Weights of a small transformer language model: vocabulary 4051.
Each number is 500 + 40 x the weight over its row's rms, rounded and kept within 0 to 999. Layers, rows and columns count from 0. Numbers have three digits each. The size before them is the row's rms in percent of the matrix's.

# down: layer 4 MLP down (transposed), 320x128, rms 0.0496, rows 144-210, columns 0-63
# gate: layer 4 MLP gate, 320x128, rms 0.0665, rows 145-211, columns 0-63
# up: layer 4 MLP up, 320x128, rms 0.0637, rows 145-210, columns 0-63
down144 100:529538484476516508537479534458527549495475460551447446473532464492540505502468455518511505454470489503494580557450474551487509581583517479405470521499479510556520435490516486489483533454488556
gate145 101:437517464520538478479554440512526502537601500445489491463453567433484514483475549524580455554554465537530460503490588499504515508543506490484513473484476414438489563565478480479438460559515535
up145 103:494529447506575489498478487506495448488453460549429500498473495439540485566488506542517453459406462433484540435505551445604516489598478499540504486487417504496465483544454518493484473468538471
down145 104:532518533550516440498473436506459428454486491454459555591489485511520473478498450473498531510522511498551490483538480476405567418512532482552518475514481434592470420443536472558536545469591497
gate146 098:459534494486538479459470512490477487544497540521407509487485509538560463478482472496461420424481451478520515521534498514458512488445480520554509515499556494441555499381523580479504532510577515
up146 098:586479521537536390494506527536490472527488452449463485508534447511535518565502509501531562404437488502476495532463528533548487496476417443531521503479483491507486518531450521571556497473518492
down146 100:445485531430458559503481542549469415489527556469584479487492524498491485467474406477481452551483573457513480465499541453552506508533529485565499476527496503448544563497483481490502477511582441
gate147 098:550474470474503429427480510518484470505556513470496512550561446476464470492511561501533525485465590488434488467501523400458459571438534530611566560453402464505455500474501513417495508513497492
up147 102:491458532494517536537442537509480548584545441445457481524426439483541437552522526523541584496433501483495557486502517487452577498464490437460496504451517513484503488473545494451455509469477515
down147 102:552525529533519552493495504445477573512564466490476486505511475512589479444468479561501490534456506440463480434476472426524521487479529522559511474513519468458563472511534478470482506424413534
gate148 099:463457462466428530447520480512460494570586433557516553470511436516368518456524514502528477497471481482508540530549478472533536540543477428513528526457533528463474517497490453480477465561482554
up148 100:508480551539536542493506445526508530527446501460431466527554533490546480543439443488454459510531460489570457524489456558438515492459546580498511565522437481463517460468481530501524493539423538
down148 103:478517480453458511510477488498502545593518468559521543562546519450368481516562495491499472538488513532558505518549542485481433411502546471526467433513569562488500592496424499535546434487471578
gate149 101:486532495491511428539499485455478499506466471537415525457499454404449481448511488567498503472462509400443518471423528512487494489484572479521483485482450482490516498529525465571434503516540515
up149 101:490501495469535520472414566529412482470497525476474457524554465558509591488517555426491466465516516464544554455491509518499450472512545466513513526520513562476554521501536610484424490474535522
down149 099:492525486531461456547480499512530461518459461520499449481501517434515493497635544529549410571526505465444506451441514533486511513440483555506523493460473523450538496476485487502473552491441539
gate150 081:558525492475459518508454491567506465477506525554588507508548529509444495465439536477507523515518546443432484451446533500557591550473530444478529471474522505529406501453413537472532472472460507
up150 088:515452453479471535470502489497522406539506502474551476544521517483524530550452533513469514466594558527443411499417481500466484574440495506565537521477457493484513462486480506494494560585522444
down150 088:518565563529479475452491495518486600501468496549468491506526546533436441505431531449511518527505481526606556569517498536578646477495500447446496497513438524532447502433433524477527488412478522
gate151 099:483533533516504531507485519501543478473471552493480463490480398462554534563491518488493482501437405479524551477514545521459485528502491471596482577529454472522461524544492541453387565524514486
up151 096:416501553550501497503486489482500510468562506489496437507479460465556467513526495528454511487482417474605591536507577539490517463401441470541549459493550503515483485463497552499507516502497481
down151 099:525495532510425420495507399530529510576501492447492446449408447409441497464505580539505512514504576453481469480562514389529500527532500514479498574502503484504551529450512450458496525494517478
gate152 095:527459591405504454518498609501525400483475494502499450460499465428480551438554519527461511506514491459498530485487525465573548531504526431562435566519443476535445492502469509497434505455462460
up152 092:457571529544438542443534444500581550440531510586570513455526486514535467583572490533505445498435518543573476528485446543537480476535427526555506461494550530530528515513529492466527507529476519
down152 089:534539521445519493463507551513390519512523482510502445528428428454426533533561462525503509631509534499520448543521478460452425499456528506537452487458519490506512509491498422458497487508584501
gate153 096:445496542488514542548456504500475497549563474511455479500504456451507506479568425455535513586447431515521539516469537551465479464490471578579449485476426534441436491540497439533531547442511563
up153 100:497510481482543543520493561397563489534545497478464507475488531514489469524520504569544553370536538547458506545541498525488495580515522455446500509526583382547436545471470522511530469454494475
down153 099:481485469558454503520518455500437499428445478501454547494527491430496550527445477440495463458476431485487533505537486429426490477565486523496534410460458479458512544562501503456544457489540466
gate154 091:531477430455515440476508548484483445480491498512455519523476560460476518404491482484496495493501496494500427572464507527496490509516473500550462487496555401457502518424496478507491562471531492
up154 089:591494510615483486426499499476560436468534523572557487553479566508553491587448437563437513464466466491468478463460487483459481543471453495472476501463507571529489423457433440519494483574515516
down154 091:495570465487507534437501510447506439454548506553468466440512477459489484568538408529536467462484537542541545474412557526560509562449548458546474483573524527516506468480480527488577488454502528
gate155 104:497526452537530518500563590519471495517505432508448411506536502551440456500553449409534490497541471429508518521457487578442523515582529571477579521478499508488501547521458544469499478529533526
up155 106:489506444458485501529469539397497553467508524574427532496523434463536530467527488563427485483569448509547525534513477520533484525501476557435410519506568474521494492543570489540472496418516539
down155 105:531567583510516575476441534500525461553531467493569547476512571485520586499416528433519455511448527457425497470505574467490526570570501456500536533459488509518472469474499535509440444504484505
gate156 097:542414488550458425491440508469536571513513454542498455568511490420533459541546561482461497456565585439511542519472518508439523440438449526444475524518466481496471478441542446470494490489456439
up156 094:515487506538536567520513578513504537458520470466500476416436440520433512469399500508476472499608490536500465524430519504461475548508438555508490512462568507493492470469607524485435507567525478
down156 097:462502488493494534485490466438527483485509428446545544581498541561462538480524506511482526507504551486368431441487464474501463449478501565459528536471571502547540528491469464540504485534516491
gate157 090:519441506392534504465518511562564497545517457436381505493534473514545496522504514481504570515512528521459492427548514452459495514489534498470527553519513512497422495434452509499513498543467455
up157 097:637532505515500506519515484523501431472515540486556457484515469535489451516485415477490463534524508480454511526519475568569535544557490530502487515535516554471467477425544550429495478447482501
down157 100:600436521499553521462517500518492523448501481519494447520510519464502440560580505447565499503487519518533562535482542493521555542510554479600539499568534466514450490466454516458529451577531469
gate158 115:513443445446519504538531523465563485555574494427452495465370502520477565455471552449519539520501492589449429514546536517461479516550555502479494504508465533402534526424451450500533501520561449
up158 113:510503492509519528560557495421499444535496463486469471536520457494497457475519528517497505496495449469497488482494554553526458543457534466507510498506587519492559502455508487498513477546487469
down158 112:439451494485491445510510508520452535501445497578554502599490456531467515523610448472456515477440523452530519533530510516533493446455480480525525468479472470452574455488557474500486478547439508
gate159 095:438479480431535557465518542480538492497529581474449585530542484537519498476477513488512575485521577531467468509515536543516495498502444477526455464518458432445479483479478492477452568511559505
up159 099:514522545548511507488519470480499489488460570558498423502521522560538497504499511528575523463496447528564466580488506461498489434467499571526490501459599469516513521385569505475514442560573474
down159 097:530451498519564533453516516537536489493457490521451530439426507460498475469547446470464490550465526496516442518466378646492570481502520518504515496511501491558512508569513564530528505493557547
gate160 102:543514471542495490511518474469521539441494414544573515501499500522506538460532575488500556528509508531512527468514490459502500485464553555550518463542558476561481493420477422548472502469484489
up160 104:576509574535500503487577487484449491413472520531513505498457551571481537510493511541472535550510539517530494545516517504517508557534499465559471444570507533497490459433495509490522495585537460
down160 104:490513453525462490494443483465486491500569547494498531483537520456476474473494484442498521485554527561541427459551511498529541440459489588465479528529480519536523505485465463579415458499410522
gate161 115:466453531533575495399520494603507512536552407555468481511504535491441535514555490490502468542438590496498559500521506454458481575481512454497532470481528451473525499510582458538543466546510567
up161 113:461525502470470484475424467475383510475487523585478532469495562522517442470428516423474527502465587459614499477529497484524539436488503483531474540486486484471530488499564528469488473484480484
down161 112:460466506436539448545497530538588506518421510485514485450529509461531474469579460487538550454515512529473522499451494463579524573478464468469569486532501487482512535564494469537510520571488521
gate162 087:600508480499480513485493526574560505493505512506462506474527465538489533404555468496532490527496529493471549509523543525523511522504425465459484412456478442539499500527551429510541476491471549
up162 093:592479462534488473402476438458547504469509562468518516546470537525539479482435447564477527502490458526461492532535508502420470554435504510479511559466431486472527506533506487473475464431438501
down162 093:517490485454607472444540553498442502559459495541523477518525525481416511554496507486551473495455464526527503495556459514508422508531519428539524549542492527461506482437467505518568521469628532
gate163 103:507512508525493517478545466496449482535579532476526472490518508495504541543581440481514510539522482454498512567485562469463403467539513490548456497519523488475498546475522495423407461540533518
up163 108:523456488476496478492504448477419548543503461571480516511518469460489463574493432442547437515383519573484485505512525508451581507475519463534476504523539528504485480484472517436455522446504452
down163 107:541517457505482584565430545464506515538479527520544524461526473478516474494475501449528512583478470470621474435477461532457583535492513536491481530505543448526533483487512502577496496499366461
gate164 108:552548440492441485483493413529503513451539484467503512470507477461454487542492499461428442528501612513547475536575466523547434539512505504491443481544524523437521494420496428451526509447532485
up164 109:539497502551488470473537460516552503534514439452485553510496511530450425470511503447533418490457505476567504518478458570458521431443510519462529510417453517533477501571498488488495403518535512
down164 111:455505508426533481503470463445534524533501500425536506542442543487504477496532505494491605452502465504445486523463468419425580478465515509499520508551537526471467406609497571510488521573450489
gate165 089:530477560447466444429542515558505528466446389528524537491499486493545511442506511525474552475495473437499542473446497490504438498521504485488453575548569520443489552485546513446527476476491505
up165 093:506564505473567481546452540520532533441480521430515534544479492478455473493458545553457565479439542475491428525486509581495454453480501462558449593537543544549539483523487456539491471509444528
down165 095:471443491499431556507574470441510579477441506599512451487493447473513457555564483559490447535501524448544570507494471490545516590467484502503580382499470489482499545456502469488496560526509495
gate166 092:538564425485458487448563505524439483546524463542514492490488576522460453505545431485574494504486545538530462539576517441527453498496577533524609504459489492469506497456520410542518516545552473
up166 098:506520493448533507508525515468449525489552551446536538466461564548532525470488546556559453552493484509512468481441446549487502568479525561554514548518578492471486508542578559484539496553471438
down166 097:521548463514562472508547523529495552561461562493538523539549541523523532459505494511521472451412539522485559500549480463524424460558486544402532591513501548520568453506424490523538559514458475
gate167 107:544484501499527487452478462460557478483509414491494528482497483509505474475550573471492443538469516473561558533501529445503605472482493480502479487522442441541508515490523471472424535488476522
up167 102:502517461493543470474427548505465478436447588461475496467536528558505528467459490548504520523529521519510458494448543490462521581483506491480444540517436474480477531514462524457495454464499401
down167 101:468468480540507542548610523474499520515537465496500517506444540469497521501499473498508495548518562454541500494505504417487427445569519460520460466509514439500497452479496501480531490506508496
gate168 107:491451477479517523477531476532494490481413436566464497468503487510489553437512496399441512551478435420524523495515464491444517539465497495421460485519544473568562538484536496479503504484496515
up168 104:545558554547491500427577499514516460475491590528563500527464516508482518513460484451511464508523498443470481548563489511482549501494524529527441539484561484580614504556437547459515486537490513
down168 106:564419457503476546531455428465486459503515474462460504503466489489410500496580504600481524520465515480464512461523524453445430497530539487502543499495512529416490506428532483515413456497476500
gate169 104:492513463431526534484516503518527536459517408532466424561464456562441509509483547517545497515507471566585528463503469504524473519472421529496502497529503480513521490475538486501496523485460612
up169 099:521556493499520528497523458504587446503495472518506531479447498435470545543440566450520516502530477544526498456534486582507452471548519512509484473475481518541559486556502520486494527474540472
down169 099:544507533534504382504523492441476497538529455499424504570521502552552511419481521461523500512521463543480449478475436485536499448560494452523463566536480523477360559408494502449469490489509453
gate170 094:526504505547487501454540587508562536478489567419513500433494508539494496462468508522456487515506465535493469427512559518467491481493450489501464477463390435443468493471552581481540465529510542
up170 102:508517527460533481493499475482447470484488441555513429512489505462477531482526554595555420482428445485471473544542510488458440532474581510540543549505521568511569507568445449579479525536490479
down170 103:426509549455478439462549454480404528455448550463484580470484489485546496528479516488444451547504492499520545504497561476561504414441594534582502527565485511423466556472435449453543532494474505
gate171 091:540518482483529579501515535580476465483520544527523502476407542512527482547532488481519517453456448437493534520526409475449444575425543481462493527537489506525508398536475484422484472526520442
up171 092:460514451576478475506575459529460501483546511546440538488502503539526470403529541470496496510472516589429470475525530474438474502479437510478418502458467450520505471566497474513516476509492478
down171 094:468483516529476526508468527518469456515461471513603460582548461392453498527488552495492498430490508475532442424538551514516501489560548467515483558505506518521522552418460564550502533539534530
gate172 093:533470491505471507588534518602489473491517517474431467458552502528520498465461607523524518559496497468479503526528533482482535490457541532512554528511470439466437589419435478417422506506504514
up172 096:496545539513513513464550571521552507504418514481523499487554519476525547527523488505465495542471473493475497430471467544508471501568531543479400452553487459477494455498450553499493531468491489
down172 098:502572535553531448546545514414520537558518582424506510572460455487498479481586494472513560482500432473528480488502537480475566517511487472520551413456496481554529447500415470478486470556514433
gate173 084:463522459487561487501499419534434511443527474554390475519551491516550521535467529481520522511440504484448542445548512529487458567541491539534536467510475487435469411504541465506536543491486442
up173 095:456491506481482542432444512529501459505482510513566491499546550470524534505525438545464532612493492466586504553546443537539510540520572507451499462507478540471500536565559501536610476515532551
down173 094:502460504544495470478456549520543537458494492512457478521543506564506493487505515511428486563539475477465508522541508492512546588569524581512514506478513549498474557474511408520468550532653495
gate174 095:518513574516541527504506520544562490498488460430493454466463535497511542518499490488504527519478544463535501501512471491488561553504520452516485486418469524514507456590419403562490464545447501
up174 103:495473486475476501438438489571505496544468467455509441530513600482541584514470480539528537523505548553466444526525471502493544559441587442522488539459632530500484439510490470465562491520531500
down174 104:429516488573390525465458505464472529466530519476505526488614487579503502476423467551529461496474505534422474524545555476458522435448518514478444496505499544545536512494488481429463463467408507
gate175 107:528482428550476503478544473480514493499527539456482497473482430509467544463489467471474432483424526512546510474537519506482423497506497460504420501498507445442507393479546497407466433509500453
up175 110:564505437458481442525515445524534556469503530550537537483469498538456440483438428445472504491529554514482514489531429410549583491522447486481567405501481490519533462502537546488559485509494506
down175 109:467511574463499562560521508552505513450508487558466525497492565519463530525425566479523516569440432514449450534503456462507465515546541380466482498480551473499458513512528470524495529485523549
gate176 099:540430482469544506492489508487584472465483525495505535562544478489432519550475438586545590521463506499491564522537520434512448576523503460545552498501515568512480541497495550529476467514472485
up176 095:459501566467509531498532488506535538560493476478509470497425473494513530481469508484440487540483623496468494522504495563462525478561540550491535511532462553524480464529536489587488604522472525
down176 097:507556537509513567513500457448498501505420518455537515511522475523517556466480545478469604449576487478517534573543536429477479485478523513490507514476446523553495531377465442495472484463485536
gate177 091:507485472467479508472513499507557536484489478428439495505528551515489504514496479491439421500529571503451497526452500491435443538559479510466528515523514490481548437459500526426466477496519493
up177 090:490494558559531499537480438481482481512552540504508483520561458508537488530468455477528537470537563490512448557433508497480485532444476563487419552483545405469504565547458505506454525567493439
down177 093:500533544467472488509525483537515482471453405478513481511554497490501488504523491475429504514576512522474524502422555407529446500576506558465518566488452520518488461503483512500442490577478468
gate178 089:435554442503533439589482478520488538521527500413453472466595457497543517531542498451457489526403527429531532496450473500480528498490461481521537502490505413465447498549534483536492524477507466
up178 086:500529572541495481544456518506468454555572569523503493486436468480520462564483508567510595486491427548484515504513531456509533484583511587499515559440560582517535430527513537462577491558477525
down178 090:509431440503493558523540460477518598527416479559502477513503496436491526497580523453519470470491500524489504540563500549483425516550485526499489454521449555515512566497466495565487528464535526
gate179 093:477546506479455505498481442463474514521516482492448556455471446477497519473538394429554461478490498475519542472541527516511532443481463495542384487522457486440507476469518410483538520486523537
up179 096:431523477552493456525416503463436461467443557496542505491526508488461550481586457506507487611457518520514513451504516560549467433465519506538430512533468508487531478536412516463416573520483495
down179 095:628502503447477463444523541490616502451524454457482488528469473515494441529426470528475518474464559493517469444435520524530529562428511490491530467484514472465510468511601444437525495530520467
gate180 094:537465476402452434522448570493480459536565494471575500516515519556473460513527593505517472534559473476514528509514481526501415570518451490497474457522458480519482444468485468462561518524508455
up180 092:493540506545424450506470461480477531445553486477554493519567603439464465540512430529492557560533474498480429463445525474506512462500549478521502536504516523514568511477480491540519494504509574
down180 091:486456425527529563460547498452528504473414519566487500521474539459512479521491495432495539531437475529494511497495520552383519480484489437495536469484496501555482577570465528556555537523545490
gate181 090:450431426569479485539498516493562511508544524506491506483516441468491466458526614502493548433525491487507476486498492540514449494435529586519559455574513440475517508492543498504496494503501551
up181 094:457524465544430498455482479499484491550558514469476582457486472424509487529481528495575513428569483547445504467468484577542522497514544491564591488498515550494465553481406484493482420466517424
down181 089:458494479538536427523510482504475543555468459530525476556473500430528550523520506573520520496531486471525520471585508443545514484551564490444486507537527541449441458469497493510483484506464472
gate182 088:615509530460444505539472513495508529486446521476502581491469481525528443462539481482414525506504520527385513573500461454449478456537427550500503484501462465544469472476527445500487478452483529
up182 091:552489517468521456514455444436492507510490451489546469512547533500499606519467454499498509579491441483498565461483483454493415549529526505577482525548452458470487473501508536622443472538579522
down182 091:473484530471423517511514462536569540456474516514448541501470490541539472434567484486480551445545519522423460598463477495505523465448478554444499442488488468562495503529558471479499460475464489
gate183 098:453523448540552518576499501546573483463481429426478473453488430526469540464519535450507524451477496510486527453516484500420514508448473568419391439453515463460562452500560455537483512530510542
up183 102:443480509589465514479477518509449515484478498439498516448535490514518513482490497490577550578559499508571480475445502447451504523510521488564561563488522536480556550490445517459508532506550480
down183 105:462506497504446418492562501522573503535524529540465427449466530458536542422577501491431479490498482495526530552440499540482524489462471500586513485545471473502468508490501498461529462364566537
gate184 103:560396442513458433520479507474467523474588495524495466511483538522503485565517517532544576483524541511511491514469425502516490557461484522560478555490470528500490534523502440482490459581536442
up184 099:487504507494443449539467467541500444541495506567489474510496533490476466522514494500466544485558468492470478500417511493529426556461448507524492563490540438510530465396553513561572466540460512
down184 099:492498530453542501435537508513517446549521529570459510470545549503456470508498474452568513535536472465514469519439421549490554547464438507504501551515497444510459460516455574507561485484482552
gate185 098:495459540530532465513526435422499463502450523501460528475501533445423518504507464461513458574527526479540512442485567507500542519526482510482485521504496531467491544463538461429419562458490501
up185 098:436509513457436447539530474451458493528427468516506517503510493520520606518523483562407562453518471449551518465484522466547503534464468529498520526500447579449488499546517502484447534457408551
down185 099:498516426475542493452535574506558429533457471524554488500456461456506392510498521430503505472554551535536494504524442455563543554493503492483534540530524476460511509470463448471518451474475496
gate186 093:549448534446523467528523581529489601481507517491488524482442496583462467548461540463539495459504533506493535550529439508534510482591443481483548510526503453450470459537533488493493484522500464
up186 085:518516509547545483411493586421541522482469490497535491544528559517507495464469483552520519521494486543536482539476557513475532440502463427475521441577469519524455524494460515521548481568481528
down186 090:504518546521481526452530463539486504388466484465460516501451450487503563533545450489471502492543428530459501557433556489486528474442460538454377452433529431536511576540551496492534505486486480
gate187 100:467530486535473576478487499405502457519530462516543439488466463518551474525599525574509563562564521441474517484484459485499482486501476525524473542532436563461451512468491474548519454507470537
up187 100:516512500415506470463461491584474544417578535585475541492524521502531499455478498536522542446455502553546551540522475503573529493605489457504469486495496463468517505531481510466531496502459530
down187 099:491468428475478536557474451571475530523505550562509479464481498565528489475407487457483492498421444540425510462523496554484478532486483550451478451505541525509537508537485511473504467549475494
gate188 111:485462519444555424448533595527502524539467468522458547551463471489517507481548534485488537500456505477532467500576500525461592475571577511545397485510489483511536478556518463488520490449573530
up188 104:547538454587494560554420438501392489401571488505461467525502497518479499491489494511509450522500561536462515474467516451516475543476486505450545582511481507477495551538479482481431482529483487
down188 099:510438510512385543459598490472532500530513542457519522574501512442518473494509480479566444397446457569494493480535514533482500457515539483432591517481490501478450485548514464493466516426482476
gate189 097:416468487489448482434493513511529426474503508493523436441585484472512468411507449529487518598495497511528507511512430508558483512556475520536430498545504493457536474485463491426532511508502442
up189 099:567520526545550488495501540521577510556475544471492528472464601468529478486493495523457481527532463465430545483456498507470532490547508429490531449484497454547469460507498599535513504473556540
down189 099:527488443524485533466496488543370465552529476466543478511477530576505534472509498519504518467501499490455470457557534475582533463505502531481579517521482515442575447498553503593520489470474514
gate190 094:538467465547520477486543484492555496491464477480486467531415514506520506537487553446568506501500531486490494435520458533428572493566510541485414485464455541434518537478523485435448563513562535
up190 100:470427533549473468507591470439491548592532501495459530522477532494511534438450559481449510478560528488527462434452547493551544531509425487495485454538541519530548518546617504540500516535559510
down190 104:442470591523469473563440502533569436444522453513450519500575463516576513441566536451537498547451483537509530423398462503485528487515557502493492541535487472544508565458496487485449522483492412
gate191 099:438454424494468466507488469533503478546489478477452547470547470445413501444446543446546466476471538456494440438449571476464494492514438499518443514474511526493528510566502425466474502573451514
up191 103:541573548519471479542463481488484506484512485598515532500536547455509480561481462562487426496518420554474603484531486541620542588439555481513481489507508490556499504500481548495467502426518523
down191 098:499462533502515544471562503537556547441446481530511516499440501506535507500632515450513532484496549499541466485439400523487559439500517542516513563449446467498556545505511555540518528476587484
gate192 096:582537506444485535478489540516520507468530536528469480556515512598482442477522492466474451492459469487446468496590496494460502479436485414515577478483470471485451510454527466474533503525540559
up192 092:480520512529483550506544479543522498469511533438538469495446483493503532546475513499521490409535499497534401530502464452492463461514441581424490465517570554484524486520533476533530527476490528
down192 091:567499586463507541492461523507458443456480535481566554527468456539543471537523500499547565520452545451438550388486538500517406476523457497608560482510456507501456471494470518487549527548497472
gate193 108:481459454521492563473513537539541510465511529398463498503508514459511557461495496437444516474514476546516464493555528558481436446556553501556585486502436408389495464503542486475482505482487516
up193 110:484529535442492494458587485534477440542511458513497538536477545509468486492477511530477604444451532446582453453461529505487557517487458548476534565509525525476502517484463501535552505434418522
down193 110:473531551459419515477534541534499530516498532518543552496547492466573506529480462498480531475534530448494519480480502481431462489469417552489520519495542607397534442494493486460453517430506528
gate194 098:522443510473479531551538469504462496549466477586459435464567470500505576443557524430527583491490502464493441540496522531438472512536515484514506522429513567446475519460501506566505475500531511
up194 100:524520531560478442433477508521463493554478462524463501503520544486500436551468521513459490524421520468526523434475463516535522483487511505504466484544482480491472576483513543528606483532520391
down194 098:483448457513525517580495563457588526507568526480505481464486528530422444520518549531556495482547432515451496561487481513452478533516497458532456494453496528451517469517519549513441540510506512
gate195 093:474477447509524625612534484490575535584443488509437488540497466537534540525520537496475465400461455526503473505537545425471417488486504556483504512565494533497512547511526497539462526516549513
up195 100:533470457471499470543453458528455459587560524434504465504457534502455499506545453447517543463447502452567490478510501400492458472495537587549499476584505446561514549465502466492461499536483483
down195 104:390511453550469535519491501527519539521502500448458473613499517522460509522476492562451500489499524518491542494526521514510467506424472505438519506558507482508484530511600515566523430455483535
gate196 101:509577469465541587566448515482493465426504557481460547447457420495531506499524474532462511492486427453506401540474526547490460516513510498489486476510459464482548527525480482547516544477484575
up196 102:570464528586476548481498482486510479490532537443481483507494516470547513535570489529529561455558483542487538532447486587488582533479562436529525540537461470602427484488537532520425505469480595
down196 102:463543549489465437557454499565463502477515492506516502476443497454532543509396515454473480544512548514486483531452502438544498497545526508495583440534480454556516516540495449459577472508541493
gate197 095:510480526458500482562569502553461462537479490494448448513432449471541555462515520557444507544498518433521497506425494504533454524479417522532513470483514453502514516500435469463485566491522523
up197 093:547540538391515416434539548501494525527474490572463505523467534481526429591491468495510526409489510493459576532503474538494472542532456474494540472482429502446435486490482510506587529473479549
down197 093:497494509529518406431539470458514511473515474529463532515502438478485534497532469449523455527499494541517461443533466466526541502465482497480503463525509508610471468501552501558484448440625486
gate198 101:570451503511538464530548435480535482541522454487458489471520433441486510462513439517555557518471455520499532472485539495535468491512515469478517554583530583513464515479524495523506463488477513
up198 100:496473422487528533495506488527444495544516480460470443577488485477515489530495468502527562491506527429476455508506462479524539499568452496492474478518462494535463538546538503557506503509485469
down198 101:506493556545452522504461432512492471483495492562497610473547538537493473439531484560439486549497505469514497456451481491484442529486505512475556485490485514458414499437511524491539510491575522
gate199 110:497450459522519514489520460509470460555510434446434443472421456502564548490547575605491507538554566484500459474462518492409477532604463528519469546480470518505528505571565510538479513518461495
up199 105:526488502511510425432578437477525547479540448458503440418507483498577576507531496511495421495549454525510547474475416476507412468550493500495553480512498466504442516514537512482510427452485474
down199 113:501461576517468421515520519442529487439470476477482481472400508555513435462582438458550499444513510549538529486549452559503552445443534518480506500490490488506514497487498500511498529527487513
gate200 108:477518502548487553480493531428506534566514483478491489528587441486490532496572439527517465508484385474517515563473550561531490507505432500539524588482502564520606490511518497522501504518519526
up200 103:522534483478464487416507506495470501478494501563505503431440540514459465495501571489571483554443493516518570505431555495505394579475541489551459500511461481444515481492513454513438489468496470
down200 102:491504587500451458503527503540438467465518540493519493475510539562497481422499401489492494415550508465447440481515461520474601496463486482519495497546485517503468586488468479489546461503535512
gate201 092:448475487497549408539502537513534482454478534518450511532488480475511454537517502549448534385474500525465489462466518513478522511507497465555525509490537486513537500538497506456503436462503515
up201 095:534476490478551481467531453510574512551568487540530545545542497510478537531507456515580491543523512526447420458502456541488509511552499480548563456430497528527497433462471486538507487535492502
down201 096:444538512492515523548443503447604466556496482496474518492518489550478473553496528571489541435513389520488451464463456465502519445456460434504488545547514518516470447568522525490518519469454492
gate202 108:527397534610501388504420517469485494545516487510454527517463441526512440503492478466580525589500482465499507579524479543510479480478497450510486474490510455428524524508583413512526558507520500
up202 102:469511472547521553465465506480479474470499496521494511513519407539460481509529516447494487524506480490585502483497545533526489443481471480552418542468563507498494456532486485562520540466500512
down202 101:494478616488447481515542565492441519539499502473433529480451487514498513591435552453596501412473473521418451533519539423463457508510557546537500481543423433514487541474492510443507529460481463
gate203 092:441528459454537507526465587502559538499485571507530509522530540481477503542448604539484411469468540519464507510514558477472489487472475512475532506458432400495533526453457434573467460552475500
up203 094:356456470509521528519534537502557474573485494515462467556512474489474534526477548471490472517465476540458488479477482572449466511485520448524488503533480435520543481488553493545525540529471519
down203 094:549529524519516468423468514547561504527526511516555495486520457466456488515501519522508507477419480534477461478505539517499452423528488505441481475544443476465506502481608428518457540487448575
gate204 097:449456559484533485525574538463517554515500483545523522448484511559470458549498486523591555475501457435448493486551496466439612503522504555503560492583535498526489555503453496511539509451601510
up204 100:549458493563480582528593465552542528489575545407420496534457508483507458479499551437496451507550524534401529530560522506497452525500466502530485459535474499522517501500481455493508512548542452
down204 101:495480597466445496504471506505508613508501504536564531501498513492552479467501518512581520502540486478480456437536514540468470474517463590416493509532546541464496509533455552512457510457554515
gate205 111:489518418497503529539448511476477451480480452500525477529566420519488507482535439536537506579458463507510527514484513491438404506473518567553408545498432510455526539554504453484496464481546491
up205 109:556514512475525461511544439494482462496553483550464460509527456521453584500522460511512481615424488544517532518533432471499554474493515478550468612497520503531506530509506552490522518497501446
down205 111:566489543457544588523543597507471539487539522485490438494473519540478546449503498554498466475481536542519491511505472538436459489555530522459527485528500487435481490531521486527519499487534528
gate206 106:495414410462486528514466469589556474528477532433495537550509470444491547508464573493553517510479519492562398466461511536475470554438461446504521545568564479462493533485551471554521490498529460
up206 102:531510507459517508533518546449439485461491504556462450527487520564584475447472497550491513473463549487545489495517498469520565476498464481530539460473508490499532513495517486497564440493513564
down206 102:476463433466544544463467523521469471452419567505611512463482499579415491478533438513499538537599486511532541485474507549537557519462443448474481496534514504482475476568537499524441495511456459
gate207 099:594502493536536448448512508553525548500426468532500483508504510446539467497566481526562447559514503443583536433502501502515532522508459543516509472504543446495514490500478532489528474474511494
up207 102:531474452499455493494494487474480508490551553444486466461500509459541505505519519538503551417422607501481404497534498522454561497514507544430516507510532490535516566463539600505467509518514444
down207 097:455519534468535545600545525478569490464516502539521545513512543480467455523514490462457506580486490506538556568433470488540392508481476529532553555482462462456431462517509435474488529477500524
gate208 090:537510477387474498437545490542442507472472443502456487532467462498483495494533454518490485481569448537539490486525523490509458557437542442524519533566449475519516489483459480533492535409502525
up208 094:536467519485520519428539528510480476475558467442591450468504465400562509471571465514503519479409470497480462498472541461440487498488513514516525504468500494529548463500498510507569469496555491
down208 095:492604528509495535483496485484515479508473511575511430551543501430439487525484522524471506498535497511560591457441432535496472461515536518477542531509468504493403479569547483503546457514542505
gate209 108:486564432513518446540522484502472504489547533535517509520495505497532497470528588613452533535551495468395523534549463460509459484539481553490579556563527461503492525487482507557439458534535533
up209 099:523522419489532482544433419488487456466483562501569480478448490501464525523476537525430548479475436551523509470543480533455484497503482513442578537472564499545501532543495471434499530506459455
down209 103:567576491493556498485451491442465456502395499500527470492544480496467534486507483459519473498504547520595464546476553508535490545429493498562430539505513489465481589473547517468471505505477455
gate210 086:449498486514501484451541512514541478496453468496544479438495514474535528558434462503548516481455541498467507529504501549504467567444504484504542496463562464562529444539538496460534516563455478
up210 082:503509508580510501502452529454569591435508519491484509453491467520497480490505478447482451497471475555586459504500449515464486414485508504434473499535501472431519501526522502477491510419480511
down210 086:488503547518449480477517503475439438452536454476544503519545487499536519501398551533460544480559576414516518506491555382470497547529511523491480462533582509491546487521517434521503513523501512
gate211 094:493462518467507480470425490502522541504416476530472478538532527489457480509551487518565468549491471525550521497481547534504497496477512515580521555499515533448488450526534502460559461511539453